Weights of a small GPT-style language model, trained from scratch on English Wikipedia: width 576.
Each number is 200 + 20 x the weight over its row's rms, rounded and kept within 0 to 999. Layers, rows and columns count from 0. The size before them is the row's rms in percent of the matrix's.

# o: layer 7 attention output (transposed), 576x576, rms 0.0147, rows 443-447, columns 0-143
# v: layer 7 attention value, 576x576, rms 0.0176, rows 444-447, columns 0-143
# q: layer 7 attention query, 576x576, rms 0.0249, rows 448-467, columns 0-143
# k: layer 7 attention key, 576x576, rms 0.0228, rows 448-466, columns 0-143
o443,106,225,212,147,219,217,181,185,190,180,210,181,230,188,207,241,203,211,254,226,149,209,210,206,220,208,204,177,176,194,168,183,224,192,169,197,206,190,198,193,193,197,211,169,225,196,231,185,200,237,224,187,231,212,220,183,227,197,188,227,214,200,201,204,188,176,225,212,161,205,217,207,183,193,224,183,225,232,149,217,211,209,208,211,183,178,184,148,221,206,186,191,183,194,234,191,202,187,221,222,174,222,190,247,204,183,203,212,190,186,217,189,208,211,215,222,227,206,210,165,210,208,199,183,218,186,246,167,205,192,188,204,185,209,220,205,203,231,205,222,165,232,223,199,192
v444,106,199,205,203,199,194,200,201,174,204,188,139,151,183,201,205,183,211,200,185,183,182,236,183,221,156,216,239,229,192,218,159,193,179,216,210,210,207,184,161,217,221,209,206,220,226,224,154,193,199,192,223,208,227,210,184,196,210,200,165,224,209,182,211,193,229,182,222,188,196,200,194,197,188,210,219,186,199,196,167,208,212,146,251,230,242,188,197,224,163,217,179,182,174,209,193,202,191,210,220,194,195,184,205,193,196,210,196,202,199,197,225,241,192,166,225,183,209,200,210,184,168,198,210,189,201,214,204,217,223,215,201,225,191,222,180,180,206,153,199,200,212,198,212,197
o444,106,207,208,187,213,198,208,202,186,227,177,212,224,176,187,184,198,200,215,237,182,197,169,214,217,179,220,194,195,197,211,217,226,194,183,225,172,233,220,208,161,190,198,223,240,201,206,215,228,188,201,231,185,170,184,215,198,219,268,187,223,178,198,175,206,208,210,178,219,192,187,197,210,228,186,206,153,254,187,189,198,172,233,177,150,161,212,194,213,217,182,227,252,168,211,237,179,223,187,219,228,195,209,225,216,188,221,192,176,213,206,173,198,193,208,219,207,169,206,180,197,209,196,198,222,196,219,169,208,172,186,193,184,222,216,197,239,202,202,166,194,224,193,232,147
v445,111,182,209,196,198,196,208,191,191,210,173,159,175,192,189,207,189,197,201,201,239,213,195,153,211,199,191,248,210,202,201,192,207,196,208,207,244,226,194,172,210,224,187,206,235,187,200,191,203,189,199,171,199,196,169,227,220,184,176,212,167,226,216,202,212,208,236,203,224,194,232,211,223,196,200,180,202,203,199,193,175,171,181,225,171,204,192,216,193,226,231,182,212,197,184,162,177,198,203,164,197,162,204,203,187,184,174,178,193,183,206,200,218,203,207,181,203,209,212,211,182,197,223,165,215,171,187,227,201,193,205,196,217,187,177,170,191,220,207,183,198,169,157,181,193
o445,112,213,193,175,189,205,221,203,185,210,201,205,233,208,228,196,207,187,217,195,175,176,228,181,224,218,213,192,188,214,177,204,230,171,195,213,205,210,197,231,190,210,180,187,181,195,213,166,181,206,162,192,201,226,228,209,176,151,214,187,218,194,178,187,205,228,185,198,203,197,204,162,201,186,207,217,192,192,213,181,189,207,201,209,188,219,211,234,194,190,219,198,206,192,187,159,180,214,199,197,209,171,218,218,214,166,200,229,194,184,191,176,214,216,207,193,165,202,231,215,221,178,212,176,208,185,187,220,222,161,225,196,219,190,150,201,213,164,202,203,204,204,211,179,202
v446,115,179,180,178,170,212,194,203,218,209,210,215,208,161,223,226,232,185,218,200,212,195,211,180,223,173,186,208,214,209,161,157,215,190,201,217,196,204,192,214,181,217,192,189,186,189,187,175,192,227,195,156,225,215,251,216,176,201,199,153,190,205,204,234,213,208,192,223,219,198,208,199,211,211,210,223,210,195,209,187,216,196,183,203,201,196,197,183,178,213,194,152,201,198,191,201,199,214,217,237,223,190,208,216,219,199,196,174,219,192,216,207,199,213,172,223,187,210,246,195,217,215,191,200,245,149,219,208,206,197,187,171,232,197,181,186,171,221,185,183,179,207,241,161,201
o446,119,186,227,208,218,184,234,205,186,209,187,174,199,201,207,217,201,190,197,165,209,189,200,208,224,223,186,187,206,182,225,233,220,190,186,199,195,198,213,211,174,203,194,201,163,166,199,206,192,186,180,231,219,181,180,212,203,190,188,211,213,208,183,230,190,185,205,177,233,196,220,202,157,238,150,204,220,214,154,210,211,216,132,197,192,180,187,219,201,171,208,194,183,215,195,193,211,191,190,193,181,260,195,160,189,171,204,222,182,176,195,226,190,232,200,187,229,198,151,196,202,192,216,192,188,171,194,217,223,233,201,200,173,194,168,184,212,176,205,192,208,173,190,193,177
v447,104,205,202,197,181,210,190,204,228,176,162,182,182,204,237,218,149,239,197,206,199,185,201,228,183,210,183,187,193,186,195,202,218,219,176,192,212,200,211,255,187,190,214,200,195,200,227,187,178,195,230,231,170,221,205,193,196,210,211,192,204,180,210,183,198,191,259,193,210,175,189,182,213,188,191,183,196,233,184,214,204,194,232,201,193,237,182,201,223,189,223,205,195,223,201,210,223,207,182,190,186,241,208,197,215,202,189,229,190,217,189,186,210,184,217,221,181,183,201,197,205,194,208,190,187,171,255,216,244,173,148,211,201,200,178,227,206,196,200,210,195,206,191,182,166
o447,104,176,215,168,209,194,171,197,200,223,212,199,183,190,177,210,259,203,214,174,217,237,166,208,188,179,205,218,232,222,208,238,180,185,202,205,164,180,212,189,224,179,206,224,180,192,209,191,188,214,214,230,169,166,185,212,187,159,212,205,196,238,203,201,212,231,219,165,190,214,204,202,184,229,236,181,211,187,212,180,188,188,219,206,231,200,211,153,172,212,231,214,186,190,180,150,185,179,192,213,183,224,197,169,203,196,189,196,229,203,188,182,178,206,229,187,197,176,201,221,224,240,189,199,179,251,216,200,195,231,231,222,181,202,162,224,197,169,220,168,173,173,182,229,221
q448,098,206,230,202,164,221,209,193,173,213,234,180,181,194,200,217,186,189,205,231,209,152,208,180,196,192,192,175,218,196,212,231,210,168,202,211,177,197,242,211,215,180,163,214,232,216,209,210,196,226,232,190,185,205,184,211,207,157,229,202,195,198,187,206,144,221,176,215,229,177,198,179,192,209,202,208,203,227,175,197,207,210,178,208,214,187,266,216,216,222,197,188,187,173,175,198,219,184,157,224,180,232,198,150,234,195,226,204,192,195,209,196,213,189,203,210,211,180,222,187,154,169,203,171,203,213,206,213,216,211,194,213,212,186,160,202,206,199,220,157,213,214,177,221,202
k448,103,223,183,205,197,215,224,194,165,199,208,211,175,198,213,208,194,171,199,186,178,201,205,199,182,196,195,200,213,215,181,193,188,198,215,235,171,246,228,200,203,196,175,238,209,212,207,216,232,219,178,206,197,185,204,197,226,243,204,195,169,176,162,194,209,198,198,232,185,194,208,164,177,196,176,178,204,189,209,182,201,216,220,242,209,197,229,214,197,194,211,203,209,214,180,228,192,182,178,201,163,188,221,178,181,186,241,220,202,208,187,179,201,183,171,218,222,213,200,236,177,189,204,204,203,195,189,183,229,216,206,211,220,180,196,227,196,172,206,178,222,237,199,192,188
q449,093,206,204,183,201,192,207,215,220,194,235,190,198,206,203,197,215,194,197,205,156,198,188,185,214,220,213,214,169,199,186,165,206,190,195,180,164,233,188,176,162,202,216,196,170,225,213,210,208,198,196,194,177,209,218,176,158,238,153,231,199,211,196,169,180,166,205,184,186,232,152,231,202,227,208,222,191,179,200,196,203,166,236,213,206,233,206,205,212,176,185,221,209,196,200,191,189,186,214,209,214,195,200,202,229,202,210,167,209,232,179,179,182,244,209,205,202,220,167,232,191,206,183,196,225,246,192,188,217,183,233,171,165,228,187,210,182,223,196,226,190,198,217,179,179
k449,087,198,215,173,247,228,233,190,211,176,179,210,210,195,164,176,194,216,207,206,212,198,177,233,189,204,218,196,182,222,190,180,199,197,217,206,182,171,186,210,202,205,209,163,205,198,197,207,171,182,213,185,167,195,222,229,218,202,192,211,200,175,156,187,156,201,185,199,196,207,227,175,217,171,221,210,220,232,212,197,194,187,176,201,183,202,208,182,240,189,180,211,187,225,211,208,179,183,219,194,195,231,188,222,204,215,192,195,206,187,151,155,241,193,185,206,214,208,181,214,222,168,183,195,152,229,179,196,207,160,232,188,181,241,201,220,224,176,223,203,198,205,209,214,211
q450,086,213,231,218,197,228,231,200,211,217,190,222,195,193,239,214,203,207,215,184,229,184,176,213,208,187,187,189,205,221,206,169,212,208,194,211,231,224,207,199,210,231,226,199,195,210,195,205,176,181,246,199,187,183,231,188,271,170,198,195,204,195,216,195,164,203,211,218,203,223,244,195,188,213,201,167,187,203,194,205,210,237,191,177,206,185,212,193,216,226,192,179,188,198,181,194,206,190,236,189,191,227,197,186,174,214,187,224,223,190,212,184,207,161,192,175,199,224,224,192,205,183,171,218,177,164,208,171,199,191,204,193,157,167,143,219,168,166,208,206,196,191,169,209,187
k450,084,191,177,212,161,168,229,236,202,225,222,213,221,198,202,210,183,215,187,209,192,228,230,182,237,244,183,223,203,178,224,242,219,224,241,201,195,211,187,221,216,210,210,231,219,199,179,195,175,220,197,210,202,183,202,208,196,177,206,207,194,214,207,232,187,211,232,246,192,188,213,198,188,229,194,184,178,207,230,176,224,165,176,204,199,215,187,212,198,235,233,158,197,163,222,206,203,200,222,180,187,183,243,204,207,198,182,202,183,205,198,211,185,205,208,213,188,202,218,198,210,184,193,205,238,208,215,200,213,207,178,193,196,191,212,198,182,214,178,194,228,204,185,190,197
q451,086,209,167,226,218,212,248,179,210,197,205,219,207,195,167,210,227,208,179,219,168,166,222,169,211,218,221,219,196,202,163,207,210,209,213,176,194,179,197,184,189,190,172,184,171,234,193,202,192,213,200,232,207,215,182,215,190,219,155,213,209,178,188,199,215,238,191,191,167,250,176,192,227,215,231,175,221,217,200,223,154,167,207,174,177,219,167,189,173,192,202,238,194,188,212,214,208,186,174,173,197,175,194,208,202,192,208,207,223,194,179,200,202,196,215,172,212,207,210,226,180,175,177,187,159,185,167,191,227,205,227,190,189,227,236,194,191,187,178,208,224,200,199,201,213
k451,094,237,236,209,221,203,223,199,218,182,184,210,212,182,154,191,231,224,170,212,188,206,165,186,192,204,197,219,172,208,183,188,215,219,225,197,197,168,199,214,178,202,148,189,202,193,209,244,233,174,186,177,215,204,189,242,160,198,156,172,181,194,190,201,211,202,201,222,210,195,205,199,188,201,200,212,230,194,180,204,203,196,242,214,175,213,189,192,216,220,204,232,205,233,204,212,212,207,206,136,195,221,195,231,190,235,182,222,228,226,164,194,179,203,229,197,197,178,150,190,184,252,175,196,198,168,197,224,204,219,190,210,194,209,202,234,200,217,212,213,224,207,208,199,204
q452,089,205,237,209,232,215,205,182,174,186,212,168,213,200,177,211,178,211,205,189,242,191,190,214,197,199,176,178,209,185,226,219,205,196,218,172,218,232,209,233,199,187,184,211,210,201,218,194,159,203,222,172,180,188,207,211,194,163,232,168,200,170,197,193,207,189,200,216,227,191,219,184,187,163,182,228,230,225,193,223,176,235,196,231,195,200,199,204,194,182,215,206,186,229,198,209,223,238,187,207,198,190,192,209,188,260,205,198,179,145,203,166,187,178,201,176,214,222,220,172,198,197,219,225,214,200,198,165,195,231,188,198,219,191,236,220,210,207,200,210,178,191,159,215,207
k452,088,222,199,210,198,191,206,216,163,250,197,178,186,216,215,206,194,206,186,156,191,207,246,180,202,181,168,166,205,197,207,205,237,194,229,206,171,221,215,209,202,197,190,231,230,213,184,165,207,223,189,200,234,203,202,223,195,198,207,180,180,198,193,179,208,184,242,224,198,196,176,190,219,188,211,192,212,254,217,206,225,224,202,188,171,199,202,231,189,205,206,158,185,193,218,167,235,189,209,223,207,185,213,183,206,207,196,167,187,208,223,183,196,180,161,201,188,188,200,190,180,191,209,168,192,194,198,194,222,211,218,196,226,189,220,190,216,241,178,211,211,182,192,164,186
q453,088,149,176,187,179,187,212,200,180,163,208,175,197,181,216,186,154,197,232,218,193,169,209,228,203,214,193,184,205,188,202,212,203,215,186,204,242,183,199,224,190,188,162,192,198,196,192,214,193,169,238,230,221,211,201,186,207,188,184,192,236,153,196,217,185,207,169,199,225,210,190,181,189,212,234,197,189,208,217,196,181,209,205,184,187,216,195,222,189,197,205,180,202,165,207,212,209,222,175,204,201,205,213,203,189,179,202,217,233,162,186,190,206,195,211,198,175,154,189,164,217,207,214,187,157,183,185,202,209,213,173,194,186,123,184,183,195,239,199,185,184,195,170,202,193
k453,088,185,209,213,183,189,203,214,191,190,199,163,179,209,215,194,207,205,211,180,184,207,198,188,193,196,200,218,195,179,199,201,223,210,198,203,203,189,207,174,209,195,154,219,191,203,197,183,211,187,171,206,247,230,183,220,196,150,220,185,176,224,205,213,196,228,213,191,179,200,167,215,209,222,172,206,202,172,189,186,219,189,209,201,175,207,210,174,169,210,222,199,196,207,179,205,210,204,215,198,196,215,196,196,175,201,208,181,201,225,220,256,204,195,163,198,203,217,182,173,193,233,216,185,220,186,252,163,218,230,223,212,229,196,192,218,196,222,218,212,195,183,175,155,203
q454,089,236,206,218,213,182,221,195,180,211,208,208,208,190,192,199,207,204,188,141,212,183,181,220,169,203,215,219,212,195,177,192,196,195,177,201,208,209,207,184,168,177,225,184,223,186,226,198,202,204,179,230,201,194,176,184,220,187,213,206,162,223,194,214,218,157,197,238,204,184,247,205,166,219,196,210,182,202,193,188,172,228,190,200,179,216,215,192,174,214,206,211,203,179,175,173,185,227,223,205,193,222,232,207,202,219,185,195,204,180,182,193,215,183,204,207,205,177,185,188,215,162,216,216,193,205,207,216,229,209,205,193,198,220,204,217,247,213,212,225,194,216,216,195,172
k454,089,194,235,217,190,177,166,182,178,200,234,221,175,206,217,211,185,221,183,174,181,191,207,177,195,202,201,205,224,196,253,224,195,189,213,220,220,216,218,183,182,182,260,219,195,185,194,197,184,222,206,221,189,222,205,223,183,205,222,217,191,190,223,220,210,205,206,217,214,165,198,190,175,190,216,200,191,188,241,207,230,211,201,154,217,199,194,176,188,212,246,191,206,167,223,201,201,229,195,187,208,192,221,169,223,204,179,184,179,193,208,202,189,197,211,198,181,194,172,212,233,184,224,224,230,226,180,224,212,226,197,200,218,217,197,202,218,236,177,201,168,181,192,190,167
q455,083,201,211,164,190,195,179,200,180,141,211,191,204,201,182,227,218,217,202,202,198,201,190,174,208,183,183,221,193,198,191,202,215,214,182,200,226,221,178,165,223,199,228,183,174,198,226,176,208,227,230,204,199,202,202,193,217,173,215,200,214,166,207,188,202,202,254,237,201,175,203,178,150,193,182,231,198,210,166,218,179,228,169,180,196,225,207,200,228,188,182,203,211,227,218,225,177,205,196,212,213,181,153,220,152,198,183,193,229,216,201,178,195,218,181,205,192,189,200,212,203,215,165,193,167,175,219,217,174,208,217,241,185,215,215,220,200,237,186,169,213,188,152,217,226
k455,084,185,180,190,179,179,188,208,198,198,215,173,220,186,207,215,190,192,206,180,224,187,254,215,196,194,177,203,200,199,184,232,197,189,238,212,218,150,195,230,207,203,180,244,201,174,187,238,187,231,223,238,245,269,170,230,207,174,183,164,195,199,219,174,206,177,236,217,222,194,173,209,187,186,231,229,191,212,177,173,221,180,225,189,178,269,169,196,209,216,226,219,196,149,245,191,225,157,223,234,216,169,229,202,189,197,192,203,195,232,179,229,203,199,188,215,215,198,215,188,218,257,180,170,237,192,174,225,227,202,189,200,187,192,200,179,217,202,202,189,205,164,182,219,222
q456,090,213,218,200,234,204,204,203,170,179,207,217,200,214,163,214,187,182,227,186,210,160,183,242,195,207,179,190,206,189,189,224,216,185,197,198,178,211,180,211,211,235,201,181,230,202,211,179,207,217,178,180,223,200,211,181,202,205,199,192,180,167,173,235,211,189,170,201,218,167,247,185,191,207,174,191,173,222,203,192,180,222,187,238,235,180,212,193,207,181,196,220,176,239,189,208,213,207,226,177,203,246,178,203,192,197,188,216,183,176,193,186,190,211,207,212,203,191,204,191,219,211,229,211,205,168,202,178,186,203,161,220,228,204,183,220,229,196,215,191,191,220,186,182,179
k456,088,182,181,209,190,180,176,193,178,227,200,204,184,234,219,221,212,189,201,172,191,190,240,196,211,197,208,179,203,174,191,218,188,202,188,220,182,221,213,194,238,194,195,230,217,193,211,190,219,220,173,193,218,206,203,165,208,180,226,174,190,161,192,189,259,197,229,204,151,188,161,198,198,214,177,184,169,191,172,179,190,243,211,209,210,186,235,228,198,218,206,199,210,184,187,198,203,230,198,180,200,187,180,201,193,200,182,214,183,204,220,226,216,186,188,195,176,205,204,209,197,203,200,182,236,196,187,181,195,220,203,199,198,226,194,201,202,227,202,213,200,198,163,176,225
q457,089,204,177,180,189,205,179,203,229,197,220,186,203,187,206,215,229,202,236,199,187,197,186,165,177,207,212,259,196,165,190,200,198,193,192,226,189,167,209,169,248,190,182,197,170,200,205,205,196,204,206,225,177,230,175,167,201,237,166,227,213,199,211,209,219,200,190,228,166,213,196,221,198,196,209,219,164,167,203,194,186,205,204,232,204,180,187,229,197,189,184,179,206,177,194,199,183,155,193,202,231,190,224,227,251,200,187,202,186,210,185,217,219,207,215,195,181,182,179,206,196,237,148,216,196,204,189,207,216,189,226,204,205,232,191,231,198,182,186,195,208,158,208,200,190
k457,090,183,188,178,219,233,231,216,197,176,178,227,218,200,201,210,204,190,238,209,201,173,173,198,165,181,216,175,208,215,197,183,197,224,202,214,192,158,188,166,225,167,217,201,202,230,205,230,139,187,241,219,170,189,226,213,210,206,162,222,217,187,179,227,177,202,169,213,181,210,225,194,233,194,205,199,203,223,192,236,192,181,189,210,213,182,218,197,201,180,199,192,200,191,183,194,165,193,202,200,196,241,186,235,174,219,188,232,210,200,171,193,193,196,201,185,186,231,177,176,191,211,184,212,156,223,197,224,185,187,231,214,212,197,214,227,203,148,241,225,177,212,176,213,203
q458,094,199,151,204,209,164,244,221,204,192,208,195,212,190,203,195,182,191,161,155,183,201,225,225,199,265,222,159,179,233,225,224,218,174,196,225,161,241,223,172,173,228,218,207,198,202,178,212,206,188,212,200,160,191,208,191,195,219,181,202,172,192,202,155,233,173,186,205,208,228,195,195,204,219,206,193,177,198,219,215,209,178,223,199,195,209,163,216,166,198,191,235,215,203,198,207,190,204,206,204,191,231,180,217,206,234,204,192,196,223,166,196,184,207,207,207,209,206,176,176,180,186,205,182,177,194,188,193,176,204,179,176,192,231,168,195,193,196,235,236,196,207,219,213,155
k458,101,197,193,210,215,184,212,184,192,175,205,225,180,218,159,205,185,230,189,154,234,233,210,216,196,213,224,173,169,205,241,200,208,202,213,201,196,225,185,158,210,218,202,220,194,238,205,138,159,187,211,200,208,188,215,203,204,180,181,199,219,186,251,216,203,197,198,198,197,185,192,214,234,203,173,187,191,201,207,196,199,190,207,198,184,166,223,232,183,217,207,180,192,204,204,208,240,215,192,173,207,206,190,170,181,264,164,214,215,186,185,191,160,213,173,235,212,203,168,182,201,200,166,201,197,246,196,167,154,198,212,180,211,204,219,185,174,212,205,190,192,173,188,188,195
q459,095,220,222,190,201,232,209,192,164,197,206,195,190,175,189,227,149,168,215,190,229,209,188,246,193,176,229,222,223,191,227,205,201,188,163,225,208,162,206,216,225,172,165,232,245,177,203,220,208,209,220,215,159,226,184,183,207,196,216,195,197,172,187,205,229,201,187,213,205,211,239,195,202,201,216,207,189,220,195,186,231,224,166,188,217,154,224,147,189,224,194,202,184,170,192,187,212,195,226,181,205,219,213,200,233,224,188,239,185,169,204,194,212,193,222,199,174,189,228,198,197,203,186,221,199,195,234,204,226,188,173,178,203,188,199,200,227,208,215,198,237,198,183,189,160
k459,103,201,166,189,221,200,186,202,219,192,217,206,202,191,227,173,171,214,200,175,194,208,242,203,239,222,224,220,231,219,236,172,194,195,204,213,213,223,213,181,242,182,234,232,223,179,201,203,213,229,196,212,193,203,209,187,206,180,166,193,154,243,215,202,232,242,214,188,212,198,188,232,212,213,244,185,172,183,196,207,203,197,171,177,202,171,199,193,135,236,179,230,205,171,192,191,190,191,204,150,206,160,183,174,218,171,155,205,199,222,203,190,207,217,192,196,200,194,216,212,185,193,221,195,201,185,217,193,231,226,211,193,212,232,167,198,185,228,166,194,174,189,212,169,175
q460,095,187,195,167,196,174,203,171,197,220,182,206,189,168,215,203,208,215,199,212,204,190,205,255,200,251,188,182,195,191,204,219,212,207,186,202,222,217,197,187,195,178,183,213,210,207,167,197,191,186,248,227,198,215,179,217,200,216,206,159,226,188,210,209,175,196,133,200,185,217,169,210,179,238,232,200,209,200,193,195,210,206,230,214,189,192,203,185,191,190,175,187,187,185,173,216,195,176,193,199,231,239,221,197,181,214,207,203,221,150,213,209,217,190,171,213,166,194,204,165,151,201,195,236,165,207,217,211,193,184,190,210,199,217,202,224,208,191,200,190,234,211,182,228,196
k460,095,224,198,230,203,198,193,198,176,204,184,216,216,211,220,214,182,177,202,175,193,230,210,239,189,183,197,215,205,150,192,218,217,209,208,214,186,188,179,213,162,193,193,251,216,221,165,177,175,216,195,226,193,184,196,196,190,233,183,174,173,216,216,210,214,218,187,199,167,213,190,226,245,203,217,210,208,196,198,210,200,207,220,225,179,222,209,183,193,204,200,171,181,174,208,190,213,175,208,212,170,194,238,174,173,200,244,217,202,180,170,216,194,221,185,207,206,216,180,194,193,254,184,205,216,206,212,207,193,218,197,200,195,174,223,201,190,184,225,194,225,185,152,143,214
q461,090,187,204,200,201,208,210,182,177,188,195,199,224,169,196,230,197,190,228,198,224,127,183,202,228,212,185,177,197,149,197,223,219,209,188,209,173,202,194,240,189,211,179,179,215,210,202,181,221,194,206,213,238,194,205,209,205,190,201,212,168,192,192,181,206,199,197,221,227,223,202,153,200,217,211,201,227,195,213,208,179,198,179,217,170,219,231,168,182,217,199,190,185,197,213,235,215,237,199,201,186,186,196,175,202,232,200,165,219,216,189,204,230,187,212,175,249,215,223,175,198,176,206,207,200,184,175,197,185,209,173,195,201,213,176,175,201,222,225,187,172,193,175,152,221
k461,086,206,180,239,183,169,193,192,176,215,220,182,192,204,205,209,212,211,144,155,187,191,239,197,205,174,188,215,191,172,192,227,204,177,200,217,204,214,212,201,177,197,173,211,217,202,199,172,259,223,194,186,217,218,220,217,195,161,238,183,148,197,213,210,255,191,230,216,207,189,173,231,185,218,191,196,210,187,199,201,205,214,218,194,176,187,191,215,182,184,183,177,212,190,198,240,214,205,193,215,201,193,209,205,221,216,204,180,216,178,223,246,201,214,192,201,219,196,202,193,178,201,215,179,248,179,199,189,215,201,186,214,173,212,193,177,197,230,193,201,169,197,204,162,223
q462,086,172,199,221,184,201,223,216,158,213,221,198,203,192,177,198,194,171,203,197,193,184,174,184,192,189,172,232,220,158,181,184,219,194,193,185,187,208,206,203,216,139,170,170,206,219,202,217,220,198,218,222,217,226,212,206,223,211,195,185,200,174,223,202,233,225,212,188,172,198,234,184,183,208,227,195,241,216,171,207,200,207,185,223,199,205,202,211,195,191,228,189,186,212,200,221,181,235,208,205,198,171,201,203,168,188,161,199,229,180,159,208,201,180,217,157,189,159,224,189,215,201,213,202,175,175,213,177,205,220,220,233,214,184,195,247,202,217,208,178,215,234,191,194,202
k462,086,212,207,251,200,205,175,236,184,227,202,184,181,209,229,211,224,187,183,197,205,219,209,196,187,203,179,228,188,207,196,189,210,187,213,168,185,199,209,187,180,177,146,225,209,190,174,217,237,197,180,189,264,230,204,212,199,193,211,159,173,232,211,191,209,212,212,192,196,162,176,234,171,231,198,203,199,186,195,197,206,207,236,163,182,174,210,199,184,198,225,211,223,195,208,216,228,207,189,194,210,194,202,185,198,185,198,184,169,202,202,214,195,194,186,183,194,196,198,177,234,235,230,177,241,181,190,205,223,223,199,223,197,190,183,237,194,202,187,204,189,216,196,201,201
q463,090,237,229,211,211,177,201,200,203,196,213,168,192,208,178,200,249,201,196,196,205,192,159,240,196,177,164,205,194,175,226,185,224,169,225,171,192,235,208,217,225,185,225,180,173,218,248,168,209,205,167,203,209,160,201,202,210,175,175,199,192,219,187,166,193,199,234,187,218,186,216,193,202,157,182,185,181,210,165,198,178,182,177,231,204,207,219,209,229,191,242,190,215,210,180,178,192,237,223,166,161,213,188,199,196,209,233,196,187,195,196,181,184,190,188,237,192,210,170,224,204,183,212,207,225,162,203,220,210,228,201,196,227,230,230,219,177,211,176,182,188,174,212,187,212
k463,098,209,189,172,211,217,168,189,205,168,199,195,221,227,235,202,214,183,206,231,218,198,185,231,218,197,218,215,202,198,191,175,183,154,192,242,211,233,200,227,211,243,239,192,174,189,196,184,211,180,202,171,160,194,201,219,191,166,199,228,228,199,180,162,207,188,195,226,208,212,202,179,223,213,177,185,210,240,179,229,188,193,174,184,196,215,189,200,222,225,231,168,217,177,175,192,205,212,176,199,193,190,162,180,231,204,197,232,145,238,169,191,195,193,226,202,190,211,208,213,196,189,207,181,208,222,215,200,193,191,196,181,186,202,196,203,198,183,151,216,171,200,223,199,166
q464,099,193,169,180,185,186,191,207,225,230,182,207,211,196,204,188,221,199,194,231,219,198,206,216,157,204,209,155,206,203,195,206,180,194,178,208,212,247,196,184,166,206,221,179,196,195,200,152,219,195,182,207,192,212,203,224,159,191,171,213,175,193,216,213,226,204,206,181,213,230,195,205,185,229,170,171,205,232,222,214,201,189,176,222,172,196,205,211,195,209,212,165,181,199,198,208,229,231,178,215,185,180,167,187,201,199,228,173,209,222,160,180,187,246,193,175,228,210,195,208,176,195,184,190,203,230,188,235,206,187,192,193,181,214,184,210,193,239,177,233,199,196,204,175,177
k464,108,187,173,177,211,187,207,188,213,175,226,173,202,187,177,186,235,218,180,223,217,203,218,175,242,213,203,146,212,205,192,207,200,194,155,193,243,238,206,215,221,203,198,180,196,196,187,205,241,187,217,174,192,227,234,172,167,192,250,218,189,224,181,188,219,168,172,202,205,188,206,208,200,188,208,185,208,176,197,207,202,213,208,209,178,205,207,199,215,188,195,205,202,233,190,213,224,269,169,187,195,234,176,212,178,186,215,152,191,206,208,187,184,238,218,171,214,196,141,211,169,186,188,212,189,218,198,219,189,226,164,224,197,240,214,176,206,206,216,208,198,204,231,200,218
q465,092,179,216,235,160,217,202,209,181,196,196,205,183,189,219,225,174,182,200,159,220,196,188,244,219,203,186,184,174,214,215,182,203,219,206,228,223,216,174,205,208,214,180,245,227,185,172,210,191,193,218,197,190,187,244,195,215,213,195,193,215,169,215,196,190,206,186,224,178,234,206,161,186,204,183,192,210,222,215,186,198,220,205,176,225,176,217,202,225,216,221,200,218,205,219,182,222,207,206,196,231,216,213,208,218,233,213,233,200,177,223,237,188,186,213,179,195,173,205,167,223,195,185,240,182,262,229,211,215,200,173,196,204,181,189,202,232,181,224,201,195,200,170,188,205
k465,092,214,187,241,201,164,185,216,174,247,217,186,186,206,231,207,172,222,174,193,185,204,210,189,211,223,204,216,202,202,243,193,193,195,225,209,229,218,199,174,190,229,210,262,230,190,201,199,204,219,189,212,216,220,220,176,220,193,210,179,181,174,237,209,209,216,206,209,163,225,193,217,208,201,223,186,206,207,235,209,187,190,215,182,190,194,183,204,165,212,198,193,192,160,222,163,193,170,200,201,189,191,238,204,176,242,180,206,203,162,226,218,205,203,200,219,180,181,192,180,208,191,190,223,217,200,206,159,207,211,206,198,192,203,203,194,223,202,188,216,207,207,174,160,201
q466,087,190,210,231,198,213,214,233,190,183,192,216,212,220,180,213,182,241,204,158,174,201,197,183,221,213,234,214,213,212,159,184,218,197,198,190,209,230,228,182,194,212,197,197,209,221,217,211,203,211,195,215,190,208,233,188,194,220,205,224,183,169,183,184,209,221,181,170,174,176,216,165,209,186,207,208,209,190,182,160,214,218,192,165,154,214,168,197,201,200,193,181,186,179,222,209,199,209,190,202,188,193,175,243,194,228,175,198,190,209,188,157,210,188,181,187,219,194,213,194,205,217,217,207,167,200,199,188,220,200,184,201,176,222,226,198,218,189,222,215,168,199,197,230,182
k466,092,201,199,204,199,168,177,201,204,183,201,205,199,217,211,187,240,228,210,197,198,174,188,172,197,221,163,226,191,232,183,188,222,210,216,233,198,191,233,190,187,165,238,204,210,219,241,198,198,204,206,216,224,245,175,216,216,189,202,204,185,236,214,196,221,184,211,211,210,175,194,195,194,178,215,205,193,212,232,175,203,191,199,202,161,217,171,200,200,197,223,192,219,230,223,183,193,178,233,184,207,200,191,183,236,245,174,186,197,193,210,196,193,228,183,187,165,198,186,204,200,225,218,224,192,180,181,185,220,223,189,232,194,208,156,224,228,206,224,178,206,196,205,188,161
q467,087,201,194,214,222,170,180,207,217,188,203,218,169,191,189,172,208,224,178,207,156,213,210,207,222,215,195,212,213,214,198,160,179,212,230,198,180,170,209,211,202,226,223,191,159,192,169,213,206,252,182,165,188,175,217,191,202,225,168,213,186,203,214,210,159,210,218,207,189,190,211,185,193,203,185,218,202,181,210,186,196,178,203,196,181,205,176,204,213,206,185,196,209,227,189,235,196,214,208,192,192,190,154,234,191,180,217,210,192,234,201,197,183,211,201,212,197,206,212,214,195,258,213,217,206,187,223,179,163,195,205,185,187,234,238,232,175,198,169,172,192,228,217,203,226